python train.py --num_hidden_layers=11 --hidden_size=512 --num_attention_heads=8 --hidden_act="swiglu" --norm_place="pre" --rope_theta=10000.0 --qk_norm=false --bias="none" --init_std_up=0.0242 --beta2=0.95 --decay_fraction=0.568
Each number is 200 + 30 x the weight over the matrix's rms, rounded and kept within 0 to 999. Layers, rows and columns count from 0.

# layer 8 attention key, 512x512, rms 0.0616, rows 62-116, columns 128-255
172,226,246,243,256,149,194,246,154,225,197,174,216,231,175,194,221,168,144,207,215,189,161,177,151,288,188,234,261,184,200,174,183,191,243,188,190,224,226,241,215,160,234,148,173,210,220,221,159,160,258,208,175,173,156,188,209,190,239,225,199,243,230,172,203,169,208,182,193,249,226,158,239,177,131,157,251,258,214,227,186,197,151,201,169,132,207,178,200,154,186,190,193,182,258,125,199,205,197,167,238,155,217,182,216,198,143,257,237,244,179,189,255,180,219,211,153,181,221,225,194,209,234,188,215,131,216,170
202,198,214,154,288,230,188,206,194,183,161,191,264,284,227,140,208,175,220,222,191,209,217,221,242,196,211,247,182,217,253,242,156,246,138,207,176,189,203,199,237,209,217,205,176,186,220,229,220,207,148,160,233,214,187,211,201,169,235,170,188,199,238,228,206,174,197,246,175,249,222,225,203,204,217,104,192,230,231,208,163,263,188,149,197,197,204,167,215,223,194,238,174,217,253,171,159,191,206,202,221,165,228,231,233,224,186,204,132,208,184,168,228,173,171,230,181,142,200,199,228,222,230,158,226,166,256,187
241,188,216,207,189,210,213,185,185,215,233,226,218,189,163,234,195,204,220,230,243,157,193,152,207,191,170,206,193,215,255,187,224,165,208,190,237,201,192,157,180,235,142,198,185,200,209,183,256,182,149,194,218,183,179,237,245,237,219,202,170,177,207,202,190,228,234,213,178,211,205,211,227,163,198,257,162,194,200,210,215,179,186,217,156,232,207,209,188,173,234,183,141,159,205,164,221,236,217,215,144,178,210,224,208,208,155,156,232,189,148,211,215,180,206,157,204,201,217,211,172,186,144,214,186,179,191,244
203,183,188,194,207,208,195,200,206,236,167,178,191,210,218,192,165,242,255,147,219,208,236,209,201,184,251,201,160,214,184,239,194,204,273,215,249,219,208,170,170,218,242,209,206,207,215,215,168,205,220,194,218,209,219,181,196,188,201,196,221,198,188,184,199,187,209,187,212,170,187,212,215,249,231,179,257,131,194,212,231,215,203,163,264,222,123,207,247,229,256,206,219,264,192,203,240,164,220,152,186,217,195,215,198,207,194,229,180,230,183,203,206,208,215,200,215,198,171,210,232,239,217,194,193,193,203,204
194,225,208,225,186,187,202,217,188,197,212,181,199,181,199,150,216,242,243,176,212,188,198,228,209,237,213,209,215,253,167,200,175,190,207,180,201,222,239,190,196,200,222,174,180,210,200,175,175,213,207,246,219,208,227,179,154,247,194,180,188,253,172,173,213,214,211,193,209,198,185,213,219,230,234,224,212,174,197,216,252,192,167,199,210,190,156,211,199,197,202,222,194,232,187,197,185,215,174,193,208,211,216,179,188,190,171,231,190,187,155,246,196,216,177,250,235,238,168,256,224,197,252,197,198,245,193,199
210,216,253,188,183,206,208,195,202,217,198,163,241,183,206,188,195,233,266,225,171,205,179,188,200,175,251,153,201,209,163,271,171,213,186,194,187,221,235,191,202,230,173,169,197,198,210,148,184,226,207,190,150,192,233,189,213,192,206,196,175,194,203,208,213,192,202,215,216,178,201,261,206,208,229,138,206,228,188,147,230,216,186,154,219,209,167,162,264,194,217,213,213,224,202,175,203,185,205,169,217,240,181,206,221,227,160,223,239,165,189,197,142,216,207,195,205,173,193,185,235,192,209,174,153,191,224,230
200,232,155,225,204,186,199,209,185,166,202,206,222,208,210,205,241,256,198,175,195,179,221,198,198,228,224,190,223,224,160,211,149,215,128,154,185,183,221,132,234,174,217,183,193,235,160,148,218,223,247,167,164,186,210,157,162,208,200,175,188,234,228,176,183,165,248,247,179,231,163,250,219,211,226,188,239,113,205,183,208,181,190,169,196,252,140,128,225,203,209,225,157,258,252,210,103,207,192,232,176,187,186,180,203,191,135,215,188,167,135,163,177,177,202,256,182,205,215,190,238,238,246,221,237,194,242,271
203,195,175,200,200,203,187,218,200,191,194,197,248,178,215,151,206,194,179,162,197,170,238,193,190,173,242,186,171,217,183,215,152,219,202,203,196,218,207,182,232,181,178,210,222,173,157,186,173,175,208,212,206,216,201,176,184,190,216,236,184,217,220,220,185,189,196,217,181,200,204,210,220,214,190,149,246,166,207,199,215,182,187,164,232,208,159,149,231,217,214,212,192,224,195,217,197,217,186,200,210,167,210,210,203,196,213,195,209,181,203,202,184,229,226,200,269,161,213,211,207,236,217,160,191,204,168,221
206,224,247,185,173,183,210,238,209,197,199,250,216,197,184,212,207,232,238,194,238,240,198,212,170,173,129,184,211,167,195,229,206,168,167,211,142,203,183,177,200,160,254,215,201,139,202,175,227,241,198,194,121,226,201,194,191,221,165,161,188,191,198,190,201,204,140,163,251,193,188,222,183,180,201,216,174,244,175,216,144,211,221,206,188,165,244,173,193,198,193,216,172,190,224,218,240,266,194,205,160,182,213,237,149,227,192,118,206,198,174,183,200,212,164,172,153,216,172,203,138,180,160,229,249,226,231,175
241,197,179,196,203,222,214,171,233,206,188,220,153,231,202,230,244,209,199,202,181,219,186,199,236,203,171,228,225,200,228,170,275,204,160,204,173,186,186,251,188,156,225,210,186,212,226,263,184,232,223,188,199,242,223,252,170,222,174,233,267,245,198,157,161,209,210,158,204,220,153,196,203,200,174,221,206,184,256,231,178,205,246,210,151,166,244,255,172,192,191,143,174,161,207,154,228,170,248,227,194,234,197,250,192,246,233,175,197,156,210,195,245,257,180,206,182,225,175,226,214,228,220,215,215,171,217,214
199,211,198,211,208,200,188,211,190,134,189,213,251,208,225,165,184,203,182,171,194,130,236,153,194,159,203,156,193,217,165,181,82,173,170,150,194,155,205,166,212,221,165,191,191,233,173,156,179,171,158,202,201,226,189,165,173,184,216,219,205,195,208,254,168,178,203,224,193,185,182,216,224,217,220,177,250,144,225,193,266,227,191,166,225,213,202,159,237,239,174,235,203,176,162,176,165,229,212,219,230,182,172,203,218,191,205,250,183,137,213,197,238,189,254,188,217,214,187,220,206,204,206,154,170,184,155,215
198,200,149,233,200,211,188,193,183,241,223,173,181,179,216,243,201,173,228,206,202,205,174,192,220,207,183,202,235,220,218,197,219,168,195,237,225,230,188,200,204,213,210,206,214,192,202,184,180,237,289,224,170,189,228,224,193,210,184,227,253,125,229,156,124,191,167,166,168,193,186,205,200,225,162,205,168,224,187,159,199,206,203,146,188,207,202,210,217,143,195,209,250,149,214,222,188,149,208,242,230,195,202,209,183,218,277,182,239,192,233,177,219,246,155,186,165,256,230,156,147,183,179,242,172,211,192,213
153,169,141,156,168,252,273,234,254,169,208,192,128,228,190,225,246,227,180,229,198,201,166,197,165,181,181,143,198,195,241,171,292,124,221,223,221,270,193,238,141,152,210,204,154,223,250,234,140,232,289,279,187,234,139,206,187,296,124,229,213,198,202,149,166,169,174,151,212,248,188,183,137,161,147,245,157,188,237,196,157,244,212,270,198,223,229,247,184,179,202,126,231,155,114,176,209,150,236,201,222,251,233,265,209,168,244,153,154,241,186,193,217,220,118,242,166,257,203,191,158,244,216,247,163,237,239,181
206,182,245,175,168,165,204,206,214,212,192,166,185,263,215,161,216,246,213,217,180,178,209,144,138,161,211,182,225,203,203,208,210,205,190,222,179,177,236,172,231,176,193,244,161,263,218,213,142,190,177,205,172,221,222,263,196,219,203,196,178,217,191,221,183,189,219,264,182,198,200,237,216,151,244,270,200,222,205,210,201,218,176,202,191,205,233,246,178,209,200,208,182,201,157,213,177,201,189,176,169,218,168,203,231,221,166,203,224,167,184,171,208,198,171,150,189,158,217,186,176,156,221,211,239,196,209,200
193,139,200,189,179,201,189,174,146,226,182,159,212,193,190,229,223,198,181,185,219,213,239,207,205,185,233,201,204,190,235,204,244,156,202,211,228,221,204,209,143,173,205,256,174,192,156,159,206,262,199,172,243,217,247,192,239,175,178,190,215,275,194,227,162,243,243,173,176,165,192,182,204,182,206,249,203,228,209,193,147,226,178,216,183,142,180,156,221,209,232,212,228,168,244,195,260,202,199,174,224,231,220,231,175,214,170,205,180,174,144,227,219,197,158,219,189,211,233,200,175,214,210,268,192,206,204,205
202,255,185,165,173,210,240,160,236,186,208,149,117,193,208,161,167,148,187,213,232,209,180,202,190,212,184,174,201,199,177,225,216,233,243,205,220,305,198,250,292,252,178,171,221,186,219,209,223,151,191,209,167,203,157,162,221,238,206,150,157,215,222,196,160,156,224,168,215,262,193,151,231,189,182,196,189,190,163,230,216,212,103,214,194,196,189,242,203,182,169,200,214,205,205,173,216,196,215,197,174,250,195,209,231,250,196,222,222,164,205,161,199,187,163,175,211,192,235,177,192,198,151,242,227,196,258,170
197,209,192,203,197,252,192,236,212,225,211,172,118,196,249,207,174,189,203,164,218,180,169,179,195,186,235,180,160,154,206,262,260,228,173,216,216,227,200,162,224,168,198,157,207,163,200,208,202,171,163,178,212,193,138,191,219,198,183,201,176,217,193,166,198,210,176,202,204,265,176,187,206,212,179,233,201,175,183,279,208,191,124,191,239,223,192,217,242,185,163,166,193,226,194,235,160,193,196,180,216,219,173,174,259,215,206,231,180,201,163,122,187,186,158,187,195,168,165,152,241,214,218,208,168,224,189,214
227,195,203,165,194,215,218,186,254,247,213,190,178,134,243,229,233,222,195,222,189,180,182,186,198,121,257,216,179,249,203,218,170,209,275,209,204,204,158,190,215,208,196,177,225,196,186,247,256,216,219,170,188,191,214,163,174,216,180,145,255,161,202,232,183,178,211,154,222,215,186,180,196,189,197,187,213,219,160,154,206,191,186,197,206,246,214,201,163,201,241,221,153,168,232,192,153,202,162,208,260,189,190,201,174,182,163,198,227,210,200,168,194,197,223,250,210,259,215,200,203,196,215,213,200,180,172,272
154,223,155,198,188,202,218,203,209,169,211,213,144,182,206,183,190,198,186,201,200,225,174,195,209,216,243,193,193,258,176,184,196,161,240,146,220,185,283,194,151,183,202,212,195,227,176,194,147,203,225,229,201,239,213,152,196,232,182,176,221,219,197,178,227,199,176,191,209,153,194,178,162,228,258,227,231,177,229,139,222,268,187,193,266,210,183,163,229,190,258,152,200,201,165,198,200,171,246,152,231,202,226,207,249,216,222,197,204,229,152,244,187,243,176,241,249,159,221,208,169,245,200,219,149,215,172,169
196,244,230,203,203,188,204,172,197,227,186,221,246,194,199,226,190,215,245,199,184,206,185,147,160,189,171,159,170,198,208,226,203,188,211,201,191,185,183,172,250,222,202,195,197,204,221,203,228,226,217,182,181,201,180,227,163,165,196,218,204,243,225,192,204,218,218,215,241,164,199,208,234,208,204,183,205,225,172,245,169,203,161,191,212,189,182,167,178,204,195,252,194,190,239,189,224,263,186,186,227,206,200,220,148,197,142,146,209,213,265,157,158,173,214,195,182,182,168,228,221,200,212,187,233,172,207,238
201,217,218,200,164,225,194,212,180,182,190,224,251,212,227,219,194,219,248,189,194,248,212,158,200,178,196,146,231,211,190,214,181,218,166,204,170,205,192,160,202,216,196,195,213,226,155,154,213,177,195,177,150,210,227,199,189,174,170,193,205,157,188,199,244,209,217,189,206,214,179,246,186,218,229,154,210,217,214,184,173,169,151,182,172,230,198,156,205,184,208,227,189,232,216,212,191,253,175,207,195,196,188,215,178,166,169,187,211,149,256,202,143,190,223,211,202,149,186,204,246,223,222,200,202,194,207,256
228,208,208,183,212,215,178,163,208,220,206,199,217,216,200,185,221,187,187,168,209,160,211,175,204,195,233,191,206,198,211,211,204,219,164,234,159,222,171,200,201,196,174,209,234,170,201,242,212,186,175,180,216,182,195,250,202,179,211,252,216,174,205,222,205,238,191,233,236,213,207,170,184,202,155,192,198,243,181,214,166,163,174,244,213,231,217,197,218,195,196,219,216,221,213,231,239,217,206,226,190,179,176,223,203,220,203,172,213,236,223,156,214,186,208,181,181,217,185,212,209,188,185,197,188,162,170,203
209,211,193,196,200,209,207,228,195,201,180,225,235,175,202,181,218,215,210,203,214,169,230,187,201,166,219,164,220,191,208,204,136,216,208,186,211,205,225,182,187,232,199,194,227,206,156,157,214,200,194,204,179,194,215,214,217,233,222,211,224,182,166,202,199,189,243,191,182,224,182,210,190,181,224,164,200,178,181,208,198,173,186,185,250,185,203,182,193,189,241,217,207,197,200,214,194,235,186,193,185,190,181,193,175,214,205,227,201,177,195,225,192,231,202,166,217,172,213,214,187,193,207,167,193,208,198,203
185,165,165,195,185,218,196,157,217,204,200,184,162,216,196,158,228,216,179,198,197,195,174,210,217,234,177,219,197,221,197,173,279,183,212,234,204,205,223,266,234,178,221,199,172,193,219,309,204,202,210,211,238,197,136,251,219,193,156,216,239,222,223,169,194,214,192,191,245,235,196,148,169,177,131,192,203,223,211,205,182,191,245,198,182,182,223,293,183,205,178,165,194,172,207,202,192,189,262,230,219,211,227,223,222,195,278,182,225,220,225,193,242,205,189,182,192,245,234,202,209,175,191,234,188,176,197,178
244,214,189,223,181,208,212,230,184,212,221,195,188,199,180,233,222,237,234,230,208,216,243,255,194,173,181,162,274,227,225,205,165,211,251,193,243,191,214,208,181,231,227,179,193,156,197,175,177,169,210,195,203,181,259,204,155,164,210,172,174,179,173,194,193,168,146,194,181,205,191,202,191,230,215,226,210,235,217,198,242,248,192,175,274,184,169,235,209,250,227,203,220,129,202,226,217,218,210,179,194,225,221,181,172,216,149,200,200,188,179,215,222,244,166,194,198,143,190,218,180,223,220,193,156,137,181,177
214,210,191,187,208,262,210,198,196,197,187,191,165,216,202,241,207,232,198,230,209,223,197,217,218,244,190,212,188,202,197,195,236,150,211,214,224,185,181,236,162,186,240,216,182,216,193,205,216,208,239,208,205,195,198,231,203,200,161,203,209,188,230,186,197,173,202,192,211,200,190,174,178,187,211,211,186,229,206,175,171,205,230,197,180,184,195,220,188,177,195,179,184,181,203,219,199,173,218,200,189,203,215,227,214,212,165,172,186,204,184,194,245,204,160,202,150,230,187,198,178,198,198,210,201,209,244,186
177,184,230,191,242,185,189,207,164,233,179,180,204,179,220,151,164,211,171,201,180,195,178,209,165,169,201,194,222,235,180,222,198,189,240,210,182,193,197,232,204,200,252,176,231,212,191,188,183,139,238,249,239,196,207,215,232,213,230,172,210,223,155,212,229,194,182,154,165,226,224,246,149,267,237,231,201,188,177,188,195,198,185,184,237,143,193,188,233,198,246,199,220,199,153,231,203,184,204,182,180,184,179,220,230,261,204,180,157,214,200,213,146,253,213,205,236,185,201,208,196,210,177,178,199,201,193,196
220,196,185,213,205,229,230,231,188,215,165,188,174,218,161,207,195,214,212,189,211,206,206,212,223,211,185,189,191,228,215,209,226,193,204,233,224,204,197,183,165,191,240,216,166,193,197,213,215,225,218,179,199,194,178,191,165,203,147,199,215,158,250,193,197,215,200,194,231,203,218,231,186,151,173,207,200,198,246,165,202,217,239,165,175,196,244,232,152,198,234,226,197,188,219,210,157,205,216,232,168,199,190,204,207,197,209,215,203,200,202,196,196,205,191,198,157,230,203,228,188,216,186,198,209,187,203,240
234,206,185,186,200,209,208,208,173,196,214,204,223,207,212,229,189,215,214,186,224,195,204,211,224,211,203,206,202,202,201,180,185,200,213,181,222,163,204,232,158,211,205,199,187,201,191,182,198,261,205,168,210,193,233,239,184,201,189,195,201,159,200,233,189,189,190,179,189,180,202,160,192,179,196,211,225,214,227,152,181,177,235,173,199,176,183,219,182,166,218,219,181,182,204,214,208,253,219,222,195,217,207,232,158,207,186,175,196,220,200,222,188,195,211,203,199,214,192,201,170,172,223,207,211,196,225,179
214,176,202,204,165,201,229,210,223,269,218,213,215,253,173,234,210,160,165,177,211,272,191,176,210,206,266,173,223,193,240,216,185,225,187,192,222,179,202,238,166,188,219,231,211,217,248,179,222,158,213,217,205,203,184,203,190,277,180,231,148,177,165,211,162,180,174,199,231,194,194,205,178,162,237,229,140,194,208,170,239,191,137,161,190,192,200,210,174,194,205,234,160,191,139,198,178,170,209,202,190,208,189,225,167,205,196,217,199,122,257,239,194,190,166,213,192,166,180,153,207,223,204,167,201,246,198,231
258,175,194,219,255,164,203,173,127,193,173,172,184,269,179,169,183,221,199,154,174,214,193,198,187,220,215,257,208,239,199,214,156,199,236,237,198,232,205,227,219,202,238,188,224,164,199,193,202,221,145,167,206,249,211,236,198,179,191,210,195,198,184,219,202,235,218,162,236,202,176,206,217,159,164,260,196,200,233,216,195,216,192,183,205,219,219,209,225,210,219,192,183,219,241,185,225,180,159,172,138,217,210,187,229,188,203,191,186,217,162,216,215,185,226,261,179,257,190,206,181,211,235,157,206,167,250,182
182,207,231,211,172,251,215,151,196,161,199,173,192,163,228,208,197,247,241,237,143,196,190,207,216,192,171,205,204,160,249,132,229,143,175,194,198,250,259,197,192,212,220,194,186,223,175,200,192,176,223,190,214,187,189,231,214,154,224,220,123,242,228,200,168,199,216,193,209,222,205,194,150,184,177,179,178,212,230,307,217,174,178,208,157,177,182,187,219,229,201,187,180,169,190,215,160,170,201,205,224,191,232,199,162,224,181,178,244,240,153,210,239,235,197,148,197,178,211,247,134,145,239,200,171,194,223,197
200,234,205,205,147,248,164,196,242,242,163,239,211,161,170,206,201,228,221,226,210,138,225,223,183,113,181,157,217,199,174,225,231,193,204,199,187,262,186,184,258,157,205,217,178,209,141,242,191,167,218,212,234,191,196,219,235,220,148,183,159,228,204,184,167,175,165,141,183,233,181,163,224,151,218,244,215,176,210,205,169,238,200,220,160,204,224,223,220,227,217,179,204,183,179,220,163,173,200,200,184,244,176,205,211,206,161,182,202,204,166,245,220,246,210,150,226,171,239,186,179,175,231,242,170,209,208,201
274,195,188,160,219,242,190,227,167,245,231,182,190,203,152,184,180,212,218,230,167,187,183,186,222,166,228,261,255,181,154,208,215,251,187,197,250,211,146,255,186,209,183,208,215,239,207,183,215,195,117,214,194,235,240,241,173,215,203,163,203,223,191,227,173,203,219,209,123,195,212,235,127,156,239,167,229,206,224,163,171,196,210,217,180,230,195,195,174,212,219,187,235,123,194,180,200,210,133,181,198,207,226,243,147,225,233,196,212,199,219,190,128,168,200,222,154,163,145,173,197,216,209,209,167,189,186,211
236,168,207,193,252,186,176,207,214,206,221,185,190,202,201,208,160,153,203,190,212,184,166,226,214,227,182,227,203,235,240,203,225,206,185,209,218,178,228,202,187,177,195,212,214,232,206,202,211,192,168,233,231,209,170,246,162,188,194,170,225,176,170,190,226,172,197,211,224,122,230,210,149,212,153,231,218,184,178,190,283,189,190,173,260,145,166,187,234,202,226,222,227,165,195,194,167,171,229,187,230,262,151,199,215,240,208,165,174,234,200,190,232,199,169,248,216,191,207,257,202,193,191,210,182,90,202,214
246,168,226,179,226,211,221,200,208,215,251,231,165,232,221,180,187,193,227,195,238,182,198,220,195,224,239,202,243,193,213,175,190,199,144,167,204,167,235,195,162,233,235,208,196,195,180,218,233,207,199,172,204,226,187,218,176,198,190,187,221,164,217,259,199,209,174,177,220,201,173,153,203,147,201,230,197,197,208,142,196,183,173,184,227,178,215,195,191,240,181,225,217,191,216,199,166,265,197,257,218,207,231,185,169,221,195,236,209,260,210,192,168,181,178,255,147,256,213,99,210,191,206,218,264,195,187,231
226,210,178,198,130,233,234,218,194,190,185,223,139,208,240,229,189,175,214,211,206,198,179,186,242,164,210,248,224,113,214,175,163,208,194,239,199,212,215,223,151,184,149,221,210,230,228,179,162,220,172,203,177,233,210,186,264,203,209,196,166,225,219,202,215,236,198,224,171,150,205,231,175,239,200,222,203,217,183,209,208,255,207,235,166,224,213,178,193,235,188,199,229,189,171,190,169,247,175,198,189,188,216,239,220,135,145,206,191,215,202,244,190,186,178,199,236,159,227,198,160,219,186,239,203,182,238,175
212,216,197,203,232,206,179,239,213,186,211,219,228,178,190,253,199,175,212,185,207,295,157,235,171,171,191,190,220,156,219,137,205,229,192,175,226,211,179,208,236,194,197,187,197,203,211,202,153,169,219,218,167,204,235,159,197,143,211,182,184,186,202,185,244,214,201,167,220,163,219,191,241,213,141,197,205,209,160,201,194,158,184,190,115,209,206,212,211,211,235,222,190,173,203,229,200,178,263,249,198,213,245,195,176,144,235,205,185,234,189,206,163,206,232,199,174,135,196,161,229,186,216,203,150,195,190,169
226,147,256,225,158,203,214,200,167,168,166,172,186,222,237,239,232,226,170,175,235,238,162,177,182,154,191,208,230,169,202,230,197,192,205,193,145,229,182,234,184,177,194,238,177,221,199,181,232,222,244,143,185,156,229,232,181,160,183,147,214,173,230,218,237,144,234,183,226,194,273,205,211,175,251,187,167,151,215,194,238,257,187,159,241,207,269,245,185,197,183,176,231,211,189,198,215,240,209,239,194,161,230,245,182,201,187,213,206,211,185,184,179,219,229,198,177,175,163,199,239,181,186,174,239,209,191,184
214,158,185,200,189,202,202,210,220,217,199,173,252,240,212,217,203,210,219,192,209,211,149,204,224,267,187,212,196,197,172,189,206,200,203,173,214,166,251,200,192,205,206,224,236,232,194,180,174,215,175,178,189,227,229,210,172,149,187,214,155,204,221,262,171,220,235,241,221,162,227,196,238,194,168,184,204,173,248,152,170,212,190,158,264,215,179,182,232,213,199,233,208,229,231,173,176,253,235,213,165,197,188,195,199,122,214,185,225,260,178,219,182,215,205,230,230,226,162,188,186,208,210,175,224,211,187,186
193,161,188,206,207,246,170,194,216,198,211,239,153,187,207,183,185,166,213,235,156,214,184,194,182,184,171,168,213,174,223,170,204,249,159,196,239,210,244,220,180,166,210,201,221,245,165,195,230,208,193,142,215,208,210,208,230,196,219,238,206,227,205,271,183,180,223,246,261,194,212,200,174,210,168,254,202,217,226,203,208,200,174,199,183,185,162,160,205,212,173,223,234,251,207,180,184,214,199,215,216,184,223,195,178,183,223,211,189,165,169,257,224,258,220,208,236,207,234,195,271,188,172,190,241,218,168,201
178,277,234,167,220,186,156,192,200,156,162,203,240,181,153,236,222,196,203,199,195,173,181,166,247,147,148,177,231,232,214,272,199,246,158,185,172,151,167,223,170,185,218,205,189,216,200,167,233,219,213,173,208,190,145,227,182,216,235,134,194,182,201,178,199,247,199,184,165,197,193,204,202,197,244,204,190,229,235,159,227,172,215,215,157,157,234,212,251,192,179,236,182,167,213,199,261,219,192,193,268,216,165,230,134,207,206,207,207,181,226,269,228,183,215,240,174,205,211,205,198,206,155,222,146,196,191,190
237,226,196,224,177,139,220,181,241,205,214,210,200,197,114,250,182,223,231,215,200,205,237,188,201,236,184,160,220,244,205,219,239,179,197,260,200,225,142,215,200,230,187,215,224,201,229,178,210,207,216,155,197,214,243,148,177,235,223,204,243,185,147,181,219,233,202,224,218,225,201,205,204,172,154,219,175,147,262,162,217,230,236,190,189,227,251,151,224,198,176,164,213,207,205,240,172,203,198,191,239,175,195,149,177,200,214,207,211,194,211,188,255,179,197,240,210,216,194,161,148,184,189,242,210,186,209,206
222,182,250,212,190,237,220,197,236,206,170,182,224,188,220,213,173,227,175,187,195,252,196,198,219,221,199,228,199,198,218,183,201,234,205,184,212,134,253,199,199,223,226,216,139,222,198,143,176,238,216,231,191,211,226,241,208,191,139,148,245,203,196,217,162,240,250,198,244,168,195,189,187,193,240,171,194,218,180,212,204,211,200,208,196,185,191,164,214,175,208,164,190,248,226,174,200,223,224,247,180,206,232,231,185,235,146,189,153,191,224,202,191,201,180,178,154,134,209,183,224,147,190,201,197,171,254,202
154,254,187,151,192,263,215,188,207,226,201,209,188,135,219,142,224,207,205,243,222,231,190,229,222,137,162,210,224,207,201,243,224,183,240,205,168,292,196,221,185,159,220,185,210,178,241,233,174,190,264,211,182,201,186,155,202,229,160,178,180,169,211,136,178,186,178,175,162,257,190,212,173,208,242,227,209,210,186,238,188,189,197,218,195,143,160,187,179,190,181,158,196,209,196,206,191,152,193,159,229,195,201,241,204,261,215,166,197,200,207,178,166,209,160,216,253,206,193,231,145,194,183,270,179,250,220,172
174,201,221,250,174,202,209,197,195,133,190,198,183,229,203,232,208,214,254,210,204,249,166,187,156,231,220,172,191,190,223,162,152,204,175,172,237,173,166,211,166,268,190,239,164,234,168,188,168,252,188,155,240,211,202,201,161,253,177,233,208,214,149,164,217,199,202,214,232,131,222,183,235,151,165,157,181,208,230,204,226,242,170,174,275,210,200,172,217,166,184,197,181,198,211,238,201,169,165,174,214,158,197,135,187,189,223,145,195,238,203,194,211,165,199,210,220,209,190,156,168,206,259,229,209,210,201,214
196,157,227,249,178,177,208,229,222,228,197,186,199,232,204,205,231,183,233,209,140,206,253,198,169,185,230,245,207,208,186,163,184,192,204,201,166,221,205,210,229,184,172,186,184,143,183,252,183,177,177,183,181,196,227,258,196,176,174,268,187,253,229,216,168,169,192,135,182,267,212,210,206,235,225,167,212,184,196,188,209,208,203,167,180,234,184,181,225,204,215,221,225,174,196,184,164,200,216,198,183,190,175,218,194,157,216,237,171,214,166,248,234,236,236,218,251,180,217,183,206,222,218,208,221,187,191,178
199,182,169,203,172,247,196,255,181,158,200,183,203,207,174,202,231,240,196,137,207,187,222,221,226,172,209,210,216,188,212,156,184,220,219,213,209,212,196,191,156,195,235,172,215,264,180,176,216,177,231,160,214,170,248,249,229,187,188,171,196,228,192,252,204,175,240,174,211,184,181,258,191,217,207,198,232,212,281,145,152,208,208,161,171,184,224,216,197,232,196,199,221,131,191,212,200,203,227,185,124,199,237,188,215,201,139,166,246,229,205,257,237,227,183,182,214,235,200,201,185,205,189,213,203,240,174,217
195,232,199,164,155,182,233,221,238,177,172,198,204,216,215,185,219,147,226,199,173,183,181,207,200,244,201,197,180,187,176,224,196,162,183,204,172,169,212,219,228,192,194,204,159,154,200,229,177,171,168,205,230,194,170,200,219,184,116,249,194,225,170,216,158,205,199,225,238,208,221,174,164,200,184,201,182,201,197,216,206,129,144,179,147,226,199,188,200,184,210,243,247,231,228,194,205,248,198,210,195,128,190,236,161,211,191,172,163,184,213,142,200,230,207,218,212,253,218,200,205,225,238,163,191,161,182,241
208,204,170,215,219,158,222,203,210,226,203,206,201,200,210,161,231,200,210,173,177,191,165,192,181,180,225,212,207,198,165,228,216,177,191,198,216,197,180,224,233,212,220,191,207,181,193,144,220,175,211,150,253,265,226,189,199,250,209,198,207,134,186,195,195,243,196,219,250,247,178,220,166,170,210,167,168,211,186,177,209,155,183,189,151,219,188,233,170,173,206,212,199,259,182,211,255,229,190,156,191,201,217,194,205,172,243,183,164,183,206,209,276,165,159,229,183,228,238,190,192,204,177,200,238,234,244,172
180,186,201,223,170,183,187,206,229,202,199,191,242,193,177,202,226,257,177,199,231,226,246,215,172,207,218,165,201,205,207,174,238,173,174,220,178,177,202,228,226,194,212,213,181,263,155,178,167,256,242,215,251,249,157,195,209,226,192,184,238,170,212,205,219,228,206,206,186,205,157,193,197,208,237,236,155,207,212,191,156,229,203,189,208,222,186,176,248,197,183,208,193,207,237,232,192,193,188,105,192,216,174,173,189,258,217,217,216,174,177,167,257,194,192,187,220,256,221,210,228,178,209,272,162,238,182,217
238,228,219,133,218,180,229,196,190,210,150,199,214,207,216,184,184,220,168,233,190,205,260,242,273,180,224,253,208,211,205,163,174,224,251,104,164,220,219,223,200,215,173,260,211,197,211,206,202,224,241,245,195,166,208,224,210,206,164,171,194,193,220,208,227,178,197,165,184,144,143,165,208,194,210,198,192,204,168,227,210,203,258,202,203,200,220,183,190,224,151,227,131,238,193,211,239,235,166,185,199,203,186,159,173,160,218,130,135,192,140,240,176,206,220,210,210,219,218,213,218,190,201,241,227,164,221,180
192,192,235,197,173,230,176,192,242,214,218,193,203,156,184,194,166,214,232,204,202,221,177,192,209,210,188,134,243,246,189,189,221,166,196,189,205,216,189,172,281,226,228,172,215,145,221,224,209,227,208,216,245,228,203,153,198,240,225,175,130,172,181,155,215,162,185,165,158,249,134,270,191,159,237,192,190,173,165,186,183,212,210,199,214,227,237,208,185,190,202,247,219,258,157,147,222,194,230,203,198,195,187,224,256,214,191,182,209,208,191,222,207,221,208,221,183,223,220,156,187,188,203,163,226,198,222,171
152,156,174,219,201,222,216,198,215,195,199,205,207,237,201,230,186,197,181,244,211,204,235,171,220,145,202,196,133,200,191,209,196,186,227,262,243,204,262,214,178,158,186,203,216,182,166,173,191,185,204,183,229,195,193,192,206,257,173,230,208,236,180,181,202,217,206,172,180,182,263,211,182,165,260,257,232,221,225,227,196,156,189,229,235,168,156,205,160,193,191,166,154,210,220,205,184,239,219,265,175,211,180,161,151,135,181,172,207,155,177,193,208,223,217,211,192,214,216,199,240,151,218,188,200,183,201,233
189,201,185,224,162,193,156,195,182,203,208,171,223,219,197,244,190,152,220,131,181,176,218,182,187,244,212,143,190,139,212,202,201,222,191,211,210,198,198,206,185,171,161,227,216,223,220,165,191,244,175,212,192,214,272,212,202,205,173,240,263,185,249,198,214,193,253,218,219,199,236,178,196,228,187,150,187,214,183,187,217,156,201,145,217,204,170,217,187,219,178,207,197,192,221,223,192,242,189,177,158,254,198,161,193,170,216,179,175,172,203,224,202,195,267,218,223,229,248,211,171,185,185,193,181,193,219,200